From a checkpoint of a small transformer trained on Wikipedia: 4 heads of 32 (2 for keys and values).
Each number is 128 + 32 x the weight over its row's rms, rounded and kept within 0 to 255. Layers, rows and columns count from 0. Numbers have three digits each. The size before them is the row's rms in percent of the matrix's.

# layer 4 MLP gate, 704x128, rms 0.0902, rows 38-74, columns 0-127
097:124117158201116099141102121109151113136175129107125098119143109142073102173165137122125158150127119172065121109124137100105087164070112160084112088098154119103148186071140126188070086127149141140094073160173194113102193096143138092180147173123143152132172136120136163150142105143118148110169171163171133122089151142128095133131076157078152194110136194119091141185062129108132119175087
100:062069124147080159124110097142090110076111189118140072116097105139163157120112147146191124186171128155084108123169160155106094108154140117135146139160159119109090116116130147038106083120168118140173100132104131094131192092119137163098104131168113135115166131088099169151110138038151107110092128135087165129160152167161130150130129115177082109062192188169159128131141147090172101156132
097:097084165121135124115117136138081194088131108130141100140086185125081130155069114148148144114151127126137140131146142113086104085139163120075131122183134189085119133157107152119169123167177101154138075192144116171128174186148128121135132113123114154121146143161151084142102096166125120107063185088132118143165157156108092130139237177154131125131089058180107075114177200097122105153132
100:119125144086127147074145086086133165150175065116109139153148144136106107122127123156139133129109073126149166122108104147158119139076126164171172128168159114139133139137118179119050059116134165146018093152152128123084182063146114136157172144156050109117154145150139126091109185132160170132165099151127037164100121126134133105112078120167131132180162158091083108134137146163151103147082
097:129096183113148114133120121119160145101116123142096118094128134127083156129193145174122128128151177134150058120161116107081142160153082075104139149127116134142102173121117130130201052126212185148147158104176094146148106139134132121115100141091168213127114131069140123111111076109125118136121174105097178184143142122078143173153064083109059104152073120116112158127175153130173153167172
115:213071180156116138123125075095103167110130174122099116091103132185108083151149127152094150151162132139127111115156164164138080106096121151115143133122142173106150158174107138087138070123117132127130116096125134127130172075106122106072100153056119126060177154088129098124111115105138063076128192107105088114189151156118154193118058116090198118199150148134125164136126163102107117136100
100:094143135114200084126161135156097141142065068081081112132102090116140102153138160128128158139102161127152086153091097087112134078146062082204154116107113181130151116131103154143144089119134132162146136077139162088167120170174155083162093112100150130157161131138122119100108114150109134107206132057108100072132132112106098115173047183084102155184103128150097154114167114139192132138137
105:171135126106144068137108115079082102121124123105148147129116151148123146059110132115105178095119183110047158116118132136153095142030149115190101109146101098092157141162163134190136124046132132129109106156094157109205116070150173155103151138096167135158081124095119165094113183122172106195097078150180106103129150116176139171140136135170128114145148139129172107182114136126123139123081
098:131103106137150182125093038146184101078115100158087141126108096151096128162100125165099107118164173180100171149147092130098104129047110121100127124115128116131153154163138198155115094138144114151089141073163143123210142063138119120107061084088107126091131132054104108128108125135141106129109160136116098144176162153110125182076128133170115126158162141132058124089120141190114118079077
117:159148147120127150119139073152123094109144221112098124181159100177103178108142197140134117121122113164157156077141159151109069094098188108102132093155057147132139222113179101130164155093127129160156107083135123080125088150128203166137098119086151135133158127134076135094135132182100115111154069147128103123128096159108074148091111167158099121173116147139138138151101160177156183111106
109:144149192158110136063154124159120150130134134138075136167110201191103105124113153168147114170134106116135140127153114102070149078162138115140105108204074149132138077172141160129131110114116073125136102037127153139153111132148132135192124147105113102149133119129163081110177126146190161031066173161088127103138131141132092114131118193120096086092111091188125165145176121148126106120115
100:120146141078090097157100111152147100086155131161127126167114151152122131157178101149131139146101089123102179087146115161087125145138179078064168135139049108165152159147108136064147143142143076164172074133155127060138197083156095140182120166114123158129147097124061126104041160096146168151157097086099178123147130179116103095159147098068126182141130132156151097100120121132135167130152
094:140112151145139133086153085157095099086122104144111192179174124119158097110178132090118091143101151116140161177154109108167097064091104140136112091186123141176153129121098178111118093103135128144101130087100082113088110092097173093079151133116103117144092170092180127138135189090155120121106089184169187148095059141150162122052097077142082143166161148202101101119110115137123163097139
115:137083150130099111108099093051078117102210137118100116181169139174122111113136153187126107155138155125139134132101187175092119085145138098105153179118128152090135193142129125076142141115103171165132087134075139134148082118089088165145130134050144136137170148140136154205120129125097158123209076131126144106132154122172079152127114095150132143178111128173113183162117214125095126096130
095:143163094158105125103120098136116101077190193104095148171125132079070096172138195176151093104147150163183131160096160152154133157140183158082149106099121129122174121084123146072128101125147092185097093194125176118185172111174156152123163200106097115142155151157102144142123151052154127125181073143110122119155092134154172170121132133113126158150173091144138118139073150133159136104129
104:129130208084131176117151109152093141111138112100048138098143089113073143123076167095120104167136132139157164136169139116101107182146123117081161114148137139087095130088126151131122093167086191183158116117130099127169083134137118135090100102140152121042193169090122210156106052084108099119093127118135141105090128154115125174123062192163105109128096117081168123135119153144113168131140
095:119081111112137122113176104133071128104129134138125174141170185146120192150173141092213113069068157119139133129097051137182132079100094085111119145112109133116147139150122158083170168174162033130137119113162134144146187149134179113136140135089133115119102092126158160115157114167096165192168113144086127125161077128098124073158179110093130166190119097120108090101120140127169119097138
094:166131127089132111106114147150094067145098107114116124099156122153134189059164083124192131074125160104105143112079148127188100095106157123186082145088073129094145141136172072140054106082171115139140128152081170144100109147127161137094104118056052146129127124163140061140105133162067079142107159156155072100126165152123121169128173081102144130131152145144108122137114176103158115164094
105:108086145128156185149179100116083075132088148078132138139083101128103144085154120092053139104169175123116112185087090130107088100183135115123117166103096195097088081179108109056131108136133144127125106114056181159130180117150104125098109106133176135129158081084106101099114134093119132127112159171124181093129192132114116144149127147149154156105120088151158139120193099142075058162119
097:131057140184125123139137064156106049092165144073146151133166098191130162124128099133139135201122107117066151079114136108153174151125133109116146197149123119082048099154122113170081157123181156111094097113105108161165180125129091141137124146110164137144072108161131165134153180095138145092144087088114085162140110158115133189110143091142105127163102163173158114177086105180145115158131
101:104110080139163194177122063155142175131106179149133103123130126157132191087154153115108121082130159119136092140116123096173075192125108125133149090121165109094101134139124117144131035112198045142125150169109159118128143155157171072144081120099124132162161078167115132108189134106155194139109114128143132102126150113044168112146110112112122059109080113067121145136121140089155119099131
104:054115145126033156144145082146091147198160126094106103120110098125136125087188171113097114155105102128093146107087140125146170098146153093155170101151155116119140095058096122128069114113142078165158111169152154148116162141161147125171101154116065127156124140156147153093170152100127173165088101108097127125132113176111127122110197129090079158180125124084157169097066107072164186133123
101:106133128101122135107088132135119125124113104153102182106080121093090089085114147116139153138057123146129200080109176073102103159122104109076116118186064085153152148133136110133130128121077067147177083116087165099144153118153103110130101083101110173088166102147188104099123185069127150138097080151138145151098147071073127113180141085164137104160109117079135084123136180091064091104109
094:123145108147081135113152084088145130142146176096054054090117093148095092168151148119118162097093096063157103103145101178108137135161155076155147158171091173073117096113100112142078102111128110138121118156183109149088172124139149119127105094108123153165121122118180097091150167124170142133090102127153149123124143157126150099180171125092068124136093023125207148169165154081172141131126
096:154176138130139159143139127183087145169180124122105145123097168189100112093111154148092097094130108148117139062170102139098084173159143081128139147126112113141100175199155167183133083086085138169163116183076065149181094111161105097147111122050170116158185101144126138149135146131142156172146122143147131115149193146075112142121117118147107083158091095128104102096187131121061095170124
115:150112166146059071114142083116138150118139141099089144178117106172093168072189146163102136164093131179194152073132112153103106142141117121129100142108149106093155114145119130142163100078183153145122096137189099095159094090096075061149168144160147140140136132139129138104088126102155092084131089070179149142183137145102152149125108079171072153192130117186117191139170137152082152130146
108:103130137165091137088173115157125098131159110141048114157129088169114123116128094114099112144118049150128070070088127084116064125179106132115128151099093094130095103120142128158142146105118102144131136136150097144151137087136090135103135093112084184118159138116149128174157177115106163134112183120043149142116106108022096125164153065110140104143117052107105138121123213123112191146161
105:121075178124126091139093098106087127052157125137109180136175131164096123110141099100144078089163186102148105135169140150066015093134159153081112109159061188104075140094093136141138108082124122161165108155163111092110083094169131122132114085122173117130143157103139095141106134143117139132098090131131106181100099170173090194079128180162132097101125112146103090130130162153107146133141
111:200118127188119141152142113138156109106201110060089166135101107120136121083091186133171105188063108099122111108135126118111117064135203120104152098155105177112151123114115181132101090169109155144125118087196102153152158127142080101101130072162107104084137102110112153125131108129129167152162140133128132154139108160084091144179111108088105138134069103122110028174137133147089156133185
099:146099127104102088110157130129132145099151143116134101109125114144140166109094154165158143126052162087099126093145179124120127097035110104142063074091116084103149106164088182172111067130163103152107099164187161119090093175175158099080111106135121139153149105144096107101133152088140142133136054125175114127121154113171142099144146111128117134143190140142198145176179079154144152210090
098:174157128125139157149150059190107121069121163115075125125133110139075073166109148125120073176148111139112075147148134127109118114151098118130176147164090174069161191146132095134021183135142146146101116158167088151100091075094155093143085074177097169139128156127134122163171146095160128097085160135101125180110132170105148122117092134164089141098134124185133160104102105154152151106092
102:095135105114105125128139104161097078111176185136108116114101151150102100116128196174110186134142165137092104093120112112115112172131097112181185150157088197126162093175044103142193082157119080186148112131163076150088177135139124078114109130083157129081158115101126156098146140076142161128141080123109194120106096153088146144176147125109100106170091152083124134075119097086096098139106
114:141150148185105172090212058108117116169111158056057160166093137159134148139101140099108127156109123168094091078187127092084148050119085091116135135150122165084088128164113121122066115085132111093141139128114094208114156126098149103045123093106110146116152136141069118122173161122179119088121166135099142087120136151070123152155116115132129132117099118135120158167173127123116078147120
102:139196080124115127151185137166132082096120097145112116117110110172105068184120144170121160152077147148151107160161104158139112140153218119114144102126121137170137097101124174141214138100109167149095082111136151148090129083146178117151096184129055114158148132094140131146105137041177089139135109145186135109128046095173128147109105196126148146137158152145133104151111105153109091134169
092:080149156093095101143183089129102136092120141107088129129102152120114119169114089079155074103142161050140146130136195195154104129171135106117121164135110094153113167147124135056138121095147085137133111104146085115047151179100123113141112156139134154100092156121083104134059093141113194167135115132162159089138066105094180135215127145096128188170127109153117141089148174135102115110172
105:123124127114135138130175136185093124088126122178103071121120150108132088043184117149132163118081151192182128112135092131141121105138160122138154126140181168123132112154086145142116040151166148150110090171127157131109085059143140112077092129123209137181149145166161140124110108104151095156149128102203136129187149177114179136107134132074156135179065129177127116144127090167086143159109
101:153103194164117172126155100144106112120096088136089102137091158143131157144138134073136182182094143102160157160092098114152126128094100124102112106116159104111082052141122149096096108107112141132095082136139142107185084115127159100145120127145122113051127166036169110103091134086141147116060162150077150157154102149173093117123109171175061151101159126222105168139138123165134081153114
# layer 4 MLP up, 704x128, rms 0.0802, rows 38-73, columns 0-127
099:109096157052136182154163128168115114166176157132142156118078138119141168118112131134076141134101155179103114113150116137160116188120149110011120147114132143121114128116100106137127174124131112102150162127112113171197161133103085133048084161066147140089137143168152208125130166124152083176137190121117149096123160137139148173128131084159131099126126163087167110152198086148180133161130
101:101179148087078137154183158095075119195142141123119137137131106105157156120163138085086130153055126137103113107131096063076114117128128121140191132105146063154175114114110211143081096139060112113149147165155127053081099154128134157107148131128103129129153065090088144207147131149143116097203148052114113120112166129142141112145107144088137153101111122120147131149127134106118135113049
100:103112115076163081159098135081118219053213106120134137119090164146146150134138122172108121079170124131115150141116157129152117099129168115109141173128122175121127181158158085129180105166172141134093115099156102156191185157130070121163185165120136112124117111080152139108107098105105113087112100134137126128209167134116157098078129099187160120125113125137107071100166147060123133185121
110:128113185169178113112154116105131114137124129107111102082095057156120156145058128154194090094134147119079118178127067138110098101089124132136112153125101131120151161148058153116072108136183041129145105088182075088126166128139146100113110094157120100123131153133097133158105124102141104121103138145099076148134190174139056142182142185115164163111120112213137144129115125143141067163158
100:137163134123135193149091112093076144080110159117115137162133104126126118091119131080143074093139141118093183094131166152073151159147160128166174127165108105166099113181175140159085159134060164130138124122092099116199154111138123121153124110074129113074120129142057149158110131120117083169184096154207143111100089123126096138175097066122114126177130083114162053135060166136103146138156
103:099106151137104112057141100113167082095152141111153155082136104112145107163095147082111145122170147107046104121092158133143099163130129127098135109106069105152184174122109159189106121172118144124100177161131096155088162180144133127137103120123149148106196122136052084106135122114081132170193145140118148124115048103152084127164177113110116149123141108163115054139162123045146155189152
100:152116161164222114142094140072186142184130130120118129153138155170163122099166158114158180097119161075170144149144102160119143112082120115179139132085175171134149156152094127170062114123203100095129112138152191089128144034085125141115159106124098175130114123192147151136122170118131137159109098091121114150131116151107129121105112115104133133097137182128134104145115100200145056176178
097:112137140147138143184116157113123068155085154104097126109208109156140165146055171139159086129161074057121079167158136139086154119102147092168143122054132139146120143124132139158136134124129093138146125164116136130114132167106182113122148192114136074146170103156163052178151055177124162104179179097105131089139080109150111168137115075157121144088134135084123124208117142167147127120136
103:063085073120133065120092197183180138103113148112116094134114103178133144104143132098116186139180141105122097107195114093137145114124121125120134067116149113147133076186143070104149141163117065108123145133114114134090113151136162180156046102106126185107154110176095129067154109102158135155145131092145092138092092169106171144125105037128170138118144105168170097122169109139103156131158
109:102140101137131157120152133145151101101161156146117142080142085051139087175121135086130101110134130170131082123140116096115156191187136106064104118125131073106130131135127133118061134119111094103137157135113124133161138134091121104038189066109092156163118171119105151114158162112088111104134160104135152074082140170071095130171129134113168146136142085115140073002081129148082135102115
108:140124069097172124159065177101130110128140181157114122060087143109083128120152200173172097073172139106103103117126152151159104102105171152123092126100141135077158064170139140117127100120150133161175117083180119120152146099113152134152148196116135111113151126117113093148105146173158178115155124171099078106129069113142130130063190174182186098118113129139074180124083122092123162154149
106:129161169184157145063138159148160116162112108124095115141119130106102082173117130119140148085078164149110120114090169160126116135163077145151154069125132132074125141105158085114207132183187143110134156085155151125131081183117120103110090073123140160121126095122147098111125108134090132058139190142121127126072187138085085181128081137139129101072094124127033129145112149161154198151107
105:171193164134159125130149081200083108148147097118113159119110151152126093127168188142172120207137158158108179148128168145127098111112142149132139095133068136097219097121081158141106109148137127155124149079157109117203147113094091125125125113153123106081096104117138142138105181139168166140165087186108127151135074083141151095097139090192103161172163087165122111150120079186092122092128
102:065129103143111132157149107140106128113113071087157183116183120059102168153162144086230088168120170163103195153116159114137134117169174105076142087133129137158116069164150127095159116103133189102155122092166137109125104100144151110136168186190119113159135128121093106100122097102102185097170157102133144121157189111112079159124161071133085141146148115145153097140182140150129165121168
095:154118192134127104098108105075213161177111143148135090111157135156124133110082095108142162133174091103123142066098104137114142103129098119166124135135142111111128102164144121142104151081125154086078132174171134158097123129129069139128053062120185148130122109123073122033071144174123129148127070096127157125148185065178103073128143142145146109123102204091144137107156162111156159136159
094:148158129167115130132172152146163080130138076123147081137176082113139091095093152115083153100202029179126168113116117119194140076138150121070115127139165173123194132136147138154137136155151142138112134103121135172122186134109134125124070132130109123131102149110138115112064083168116143114137128056098086132134155181218099166148151087168175136127154152132165116164129109158093173142073
096:121170042110140110161174163151127144086168155133103118204106083115118137084129133083091137054135106158159188156149157133140122169145165162088183096148149146143104108173149129110157113097127138161133119186104125149092140055126122155121075142142111102156175178114192060127111148091212136113132144126129118087153103166146200138100164127126109139067157152112146095136156143147165126166154
094:097126143144062097177102103162111168104139092165143143152135127145130101137152085151124190138060136138115106120131126096126162178099108089076152122192112157158143144163137160131115113164114094129168085137137074134118165166104081163109098147209156081120129144132152167079113157153207165034095156117096183138116150110100115103129170132071108162064117129157140193109136116163106174134142
108:148169120120121136139085083168105149141154139135119101094112124159118114130096101096119098116151098096119201121171129103144083090120136158095097081179161098108108165140115155138122098105105112158159109060129071145069088124158174187194131190095107080154108201081171118151141095149115188133137117112145135097093146151116092180113155119119119126077066106141157145101099190174182144088067
099:127057135139172169149094091128126136169136165139113174129158123126108125146017123145130095108177161056093149119129090090154112158146136167141120138094063125136120161153160092124118104098142105148177108125090099178153161181149187161133117113167143213126149195092123106133189138121101128076113128161151145176124091109098121106111083091114179084107149156150083127150149139099074083112110
102:121142129157052156092111143151125187165106117152132096102168119098129080146142143228080118115119093175126141142138124085134069156147121162124138152135123155081102091149101138154030078100137104149081143204099129113175104116126103076103082128132123125115133100145124151186121135143155081161100103157182128143153101146142109141119135108191158129122094171113092212124088107121106099063091
106:166163111108141159142201105099127172149123137135137067117130159185132135128177119147103100129125141163101138073050084110161129141177119152182136166134127136086154108120129171171132150169094126158113132098149154113101099163160087136099126166111051118128114114209133131085145208060142115159153051146144142118135115152121103049124189102161114117115136141136107197148107146182161134164144
096:113081138124126141153150070148127126139105151130125174096089154111123060141149117082137110169129149141174091148084117118139148116148195109143172129161095137108108112150129169135110172141131191111077110138107101130154151077125133199162168196095113115112080075105149153130161198117126131151150155200138085116145168181076157118191147108093146144162126120092119053091070188121185140100151
102:084156096099134170122089140118173117143163138185125091093134064143132103124207100140133139119123097108180070112136127170151109131133149061114107095143062165085146117119127098193132115137147108126122137182147111087088123149168158088089121152119127118127135082089096105176111138109132094114098079124174189154107088068151107129193175155119044155123084065100146146102115102105181157122162
098:067102117102214078135102084113149081105125105136097044105059087111114128116170157119125113153089129147126186117091158084092159129164122145131118101114131114122127145061110159069140151225171147144081119094206180118173130124099163105132132151124061145156105148108171115090131153093118119140128089111067140166123151112149167149113116102169127143144177110133118147120109119123187165153121
094:111154148103092097130154120118113129090095143161157170116173170134140110101216140177149157148116151127114090126132159188073130151094115109116167190123164146089133155253141101071123111109179087116117130125076167152119093108114093102090161113147138156176123098152068135136192135089127125133180114063153202115125184180158126152134107113107123128101112127106089141157140167143168134145122
101:120111147130163114106140136175135144123103095165129101130187119117120138159100060141139097094078163139132049162108097155159055095052166110127139079070125112111154137162172129111138103099141056159166159147170162165168155162137146136069120094126094143080140102097098114135090095076115149171109142175130076137187141120130139118139137154063149105148109143138081149104168120168211151164154
102:212137134135123085188139139167128082125115120096142149095151162013146116137119174110183059130140184133123102190100139153155111114127099134105083149106136154107088077118114081124127146069162151135178152109044140150100101168120122100128122174095133113109177148118123117185124050100129041162136116162127140162108150129136155137108083154119130113141185089110104124141090100148123111134130
099:133118185147141109143102123130139148167127098114125190150104138133150137156108082131148075134103132122177117196087138159178123089116113117165099153062146118029099110128138169045126158097096191117141140121052138159116154134111041116158148122142137107120171115089090142182150076191160073086127143120149107123134131111126114140099114170170160145088182077134123156140099146074150159122100
093:147117087162105133104145151180165139091141127082128100122104131128092059136087144148122108148045144134168089088129174178094172086136126074068132116121111147153104158143112134119111108140104137103088139114167132112067106133151163177109110072140045196140119153125167127090179161168142087121092114129182184170089162160152120087156144157098075084091116126157185147102136126078164098152150
097:165142181121089115092110159122074112130085083121141147049136134149134117121157097083162158102084136058104118100072078051142128105122123055095060096119121125114098074056153154139116092172119104111172159104126130108121094154159122170109142136122165126091094155188131116086079123112112144170116131112097114102083126128151108141147172114092135153119118112069139200104090136079150133147060
111:147165146126121148128100189162161136139065146104113138180077148097116145152169146132119148143051147154163116134120075130100147107116191089108172106090147126105151150135144120144170128156102148128138128130112127071146083116161119091167154162194146134138101117167142106149091124132108250198142160099146074102122183103071173089155195094087085164175111105124105093154133122157119156118114
107:173122069158121117163066187086157093119113157131142174087143125087124118136188131099129152128109102113124120102123117156160117153183157164124154124155166089135163092086144143167143111174118124150124149149094107094118114155159112157128085176130140133236123086125158155080161148093080143127175036155155141188135129197127115116046162092111122111139111156103132139135057171139105168145135
105:108103160134089166119100169073072051091069102087109191113122125159099159156112137079087175109130122165139139129167131164132146121090143146118136166093177112100133151112113105172156192131093140125111077158066143169134189109112071125116197163151088044118106104160154085137152149131155145099159122109132119126163082152126157175116089134099127172104155108086144117144081116160154156175172
102:084158138173129139181098111141157095116169150106123137103103178153113165151146111093186154138113191089149155098099175145079160123113125183125158128107101118154146134094197126110147117084137155125144112106106099101110165137122135162208128064130135098056139105094114102138073170132107107081079091149076129167123144113064069161153149151194073163106083117113145149050122153138128124112174
107:141102111121177120124155175036118178168129163110115097117085116140091137106134200139122087162125114135090146137177129186113125142179118130138132134066140100110127102179110122141124176153137139108130147092087093160155084096105121127132170180072153126123131147090152136194177115181120065136069149134083082082145109066133120150108102185179168117076144158068156132146160130139165084100093
# layer 4 MLP down (transposed), 704x128, rms 0.105, rows 38-73, columns 0-127
101:117136158069090143138109153092119165090232180127121087130159119141143110085088096126141117108140126145062129106146100104106141109171119148094124181120176119122072139158149116150159100123076128200203139126078096112110112090069090106100070154114164136101089125177132072096165103175171145146180109074121173131158145132105140095136169108100146132137142100119084170125140143153051159118131
103:106169152112141132138146144105097144134128067144137173132098126169107163128117098103106154178159108102177155125076124143127123123104164112091170190145174143111067188123083123210174123130138106111122125108115117145172084103127108077134139159130152170137106121113098135179132064129068101083133072153122091189123110111179134119133089124167071147121009166106081064118135150163120117131148
099:127140064107091068146140104187126106135139149109163152133114103125180152142117106154069108105131181098152095113166090163138143140148091127182155163084151154212137174127130100193094170155145068129133151134145163184119143122109142156072102105142119095137138119098159142205161105181194101067119166094137082130107174134121106093111078100084148142174126153106107143085144110168169163136168
108:183088114146133117090167131145054144158146085153117158157102156167155158134138184093174157113111077151106171068097094098171129117086107125124145164060122069107097104119100145108097133069141157123122129136153138073147113142145098111152151132120155126138033106140147146103130108173145095164077114186126129154142120109152141157119122132095104122121140133211096126213160094194087137059121
098:135135123118132103066158146084176165135126104147182145132049139152139102074148115183065129136121142136061165165123084130170124132112114135141126121123111102106125120166103174142099077150162094114117172145121119079173103123129190147100103129120116160117104122090150192172133121131107116134088092170142038144153099157136156098071093163118107185159190117169172112181156204144145132138071
105:139115113143178089126146109183109105152155184134102117114133182101089178064178062106051106154174115108118122117062117110148101167175089164119123126124128155138106082171164114130101142134145057140144149125142118110102125093167147134193058106139123153133124077101137202139143128141085101142110107103157130140166160171098081104124157111121147139097159142131192133092082094179182132057107
100:128160131108207094177125169084109056158097159118135131147139130129124120153077117155121169123127105083106141134139104077131133105140134125200214131115094216136107121074147156148138157168126132111109138107121144127143175126105055130135095100128084189164104137141102158109084160135131124138053103087155163145125124148188069088173161120102127134134120112073126138153103073146065074149164
095:134111149168127130135148105128120121073125142077070169102065099144133153126161090089182070174098129165138118149094108122133147177119146179134104184117071171167091112079180150138152123122119150177111113130143095091108197115193130124110126182142075124082092159144184157125098174077095078109088084097112050114150174129123085102157130181125129125144123104123110112124137106155192153092110
105:088146094076129148078116131163153079195182131167078108148099077136051123119145123116145142125133096090134172207080095119100087173120185132125125095145154095146133119107186097132139186088074110139114135121101102101206144099135141152141130087124135168085095110068136134110067229130153130119183118153139145075119149130102144100110086120131169132130132092121121121117150095137148186106121
110:049151158099120096155141137163124081127026144069129106127086104128178135110057188102117120131131160134105133160114113131099099135172158172141145131183135143166130095102131142130129112162155080105125135104101116122103222085115128082114152138138114105141149127087123126157074136098103121106133073197103149132176173109109049097067145155097105115151152131123164136078080108107075085141135
109:066164146147071138081089100169140114070121112162111085155168124119160139169150127114118132078097088140175153164193132141084156151076119113149147078139114153130132143139120153122144154084116116190137160143183113131190115167167157162121147093146071127152113156124097179132207151209115153081073132190116149133143158126147108131115109138126081113102085125163158143161199076166167114108119
102:122130170153125185155115137112181108130068125186111125150120091126123140138158141189146094152176207111135112142106134102086142110110171133153164136164068112116127171162098124053172159126128125139153144141109053179127112080132118165171091103130132048082125095089159133096099098117115143098131079115076134136165155193124139178115139111143146151125148143122161146209100135119086130101038
094:156108088172137138140087130132174132091156118096150148067139151075099136138179105102142142123083147120144059132130138119194150086088101166144132123132123141130168175121145107113115123122128089072092128172094130102042092146093206197113096167093186103164133179169131128113086135145156107152077112108073153075140114149092164117073167128116159088101145186109168127129125185092114163135152
103:096187135105175143064145180118130108129151179155088056161118110188122125115119117131099086120170100140190158130073110159150104164113160154098136089184198099155172160150123148220087121101138145130111147102162122077126155137088139093132143176076133131168171126172127097133133126100191181145138124094129108071129112135102147052128092115076116165143085114108144108140143156100154131158158
094:130132135082141149128121158173137199121169148105109167108126130122088085138179139143169129137165096106128089114044156119145121117154158109127137140122132114068162111107094141128129132067108142210102074145088105064085125061205102160167133095119150104092197163126135196074121105158121130145129115077103160110128179120155131101068135153158083100161051123105145103121096128120140169129098
093:101139122085087129148132163144096100079126168153122138156208124077096120098119119101121110169116139121058116192129111093164120088131117127052135062111092182110117152129140104133107076084112168117131078144109081120124144113092192099135115183133158113143126178106160083109099114061148161178183132171145207168104143139137089139158122141174106102083168183129136144092077087140119142135146
098:078095106137119145119120138141179071196086112084064150197126111217097131116133119082136162104181097103165149098112185117185146170097142073188166143186171111139102161124131095123139131128138133143159053140134145120137148074134163110095151112163127122141136106157066110111175112174102128092133116111142111138125116123110173105158124123140138102077120114204159094198135146091142082147151
093:162176131124140125148136121133155160133112191135078127115141133149124157185153127106123182094087166118127145173155103140097072136125105116154087112148101136129109190144102155080127138108121123141166153167128064167167138059141142112166146049122081160145189159166120137174116160106108167129201102103156199126116102174151154155140126083168065132145096114071163103080167164147154191086112
104:129124121144118139109124060059109143116149212111074164120103071135104131154060169185116138106149106128122152129167108126142127094065099148144112114134138145098112111126112134123092125120132132137114158172142137108120082117070232120091195123118111144080133155195113128055136144183140078134112131071168147162183114168118122121112152136076152167110154133135105071150127113089158074174085
100:076085151139159100170096125144135104110127139139166125085110063134053153162112102101160152182155120156079130061158137163153113141142161123204168150117119154081129198162139108128153113143113140073147150172081159161125114126142116149188066152087126117092135087096157100114113151149148159127096132113115223087145142175132151170121129164138167085100121099067162119092150072109092161096144
103:106114119082140118187109196136136155136112134152230073157159126084139117125077157141134121177132143177090101169123115118092146172141165136107148150190137160106156120134112133145114111105059166048132180110130136122178185103112106160160171150104117109161129121136115131103144151137117077125156154116058105161138149115172116108073136186064102132144181139078132100160205148077129144136127
106:109147156117125139057079139154195127153104157145180170155161115102120121133093128164177149158114123144148131158144126168107169114150176148085088095097113160185166111168105139147107212112147163065127203123140099177127161114137139156091061076127143143098116085049158136122079104103123189141133110175135131104105119161114160091126099142088124053132111155162116065124180139142140125155136
093:153182132178133098141180156149158119082086174159103099122112170130100160174060129135142188106092108186113161121198150104095178105129138145083154127131133145124128089126157136146154108113157145134123159139075183138182104132166113115132106109140132171160074138104068108047126071177102113125118104128122109189167175115104100122145123123180197096128101108183142082187148159112148108095160
103:112194104092105148157112175171095180119075087190157134125147072114097098126164085162094151060187117156135103133104156123154141090134111153161133104106125101148161134132163086106154114139124118183160158116073120117084093128116110125130099109153181149130133119053146093130104007113150124110163135122131142111085104110162105132102144085107146152151028092145148172118124095101177136138158
099:114139184187136098144102086135115065051133120106108118158078120181089122161148148126127193135151186113143094113045121142130137094143172116159157105157092146114088168082175170075069145121117138155103100143168134144184111110136144107169146139047168104079130147108154100139088149161118090084163085087118155089132116110140143121098093105162072179165080124108144140158095153143127153144096
094:047208165155130172138065113072110130118071133084119103101128160115160093126108112136155069103147115117137125115184175181089126128107117138142131160135105154140116179152113197076156057095124158122167111108073127167119118166110091121141115118132070150124128166135145139127153091098081134122151114122185113148130121136099055110109097149111135183124113072156089117097126193083175061148135
102:089136133118172180096180125141089126186139129165149169133137112115149096135134112154129174113183200137150153097138147144117193093082123087170111171133079146085150135118166100189125195088144176118100128166109092124118093152121150078108074130129154186077076074135157117099060129068107149121112084183094138118071125097139149111118146085089051138097091145137125104129111150120163118118135
103:192134202139129155104110073130097116057112087077075135133101167085117163087119138092092159126168175151110100105137146098107106104105096122118110160129065139144138130121116141150133163198107166068149172124126092125115141149096125148138110165111148114110136158183072078176137059104185151157103057095167140157174124105135123161129172140133110187161105098073151110128191125151120166134161
098:152144168133149139154151129167080149081166117049079061147099151162088160138110118099106099154145157132113119073092105190118158134111136166162119114104099105140140132145202126166140172089052130139139109149125107139105130110175080147144137047078101117128164108134070184142162137149143082148161125112097181129102117130140114155169196132137150167064154127140164123096129095107212122135169
089:176100090102131135155159156158066136123126141113169154097188118110096162143148114152135071114200152203100104094219151189136166143129122121149165134132157079122186178152109093126191133158103184126187149132070129167136102116059142139143152117155121101180096123143106187092143149142122113110164184135135131134112105095138156131146128089168087176158098072130174088124135146133127139132171
098:125114125082112133092078101133066105094079090090073173128120181115115100064094104103111129152114115059100116117180118067141110186125139139086170134128201133103111137130127145151149074128104118182119126139115077185141134106218107081052121159118075104095120083133151104162177161122110122129126139122103061132112167109155122101141071157099076149123121084123126141119099166163173128117126
102:134176169079130203157091149134122145123084114125079100180120179090093150190146230111144139147098150103157142175154107087116187074143116095081119088126180123122150146132113138084168106165121133143142113080085140096136074123159128126102074125149134138088072138181158121148103091172155204176083132141104096098099197109134141094161138152120117134155134102112083130135126115147119116177138
106:087147162126134138118148077097102134122151093095085131193120173152157102108130109098125122128087106210135178151134158111044111047092132116153136097097113110127119129152113122140139143129149080133144186144148091152079149142129132114091116121132133121086185145166066116142102094104139117086105163070122110106091142111109089119195136100161146088141083198069135120132189073154067062091117
104:090181157148186154161203106164121145159083133169114097131157103102134119114116107130128117134069117155088165153091130119074117116131084144055165078119118118104075111064130193159174092129141152126133129140102120133169112157146117081124042071174124129132112128072147159123116079051123133171203137139136142130116109126132080134159144076099081138102106113069097182119116140117108119177121
101:136155166129144147107128171155122217127153136132135131108131143113126097139192113153167110080143143143080135125184115098139087111149104062128070137099153096097146099121142101146120124097135158144161187133075072096157128118064144188127130123085088114099181138120195126133095120193143144171154116098151090126045139122085139113056146121105096123138182097066140133075122059118170121162137
108:117178076109085129139145124114130103131137143100157110125110079165102134113117124116103085169171122128144150155143182117176091164068138128098136140090042091096139123105211091183182109095097145195157196079133120139172156163169122147150105121088108125169097105052172067142127113152118156148097087096109119127107163172158145116122069117160090147132127108106182164148133141112189146152101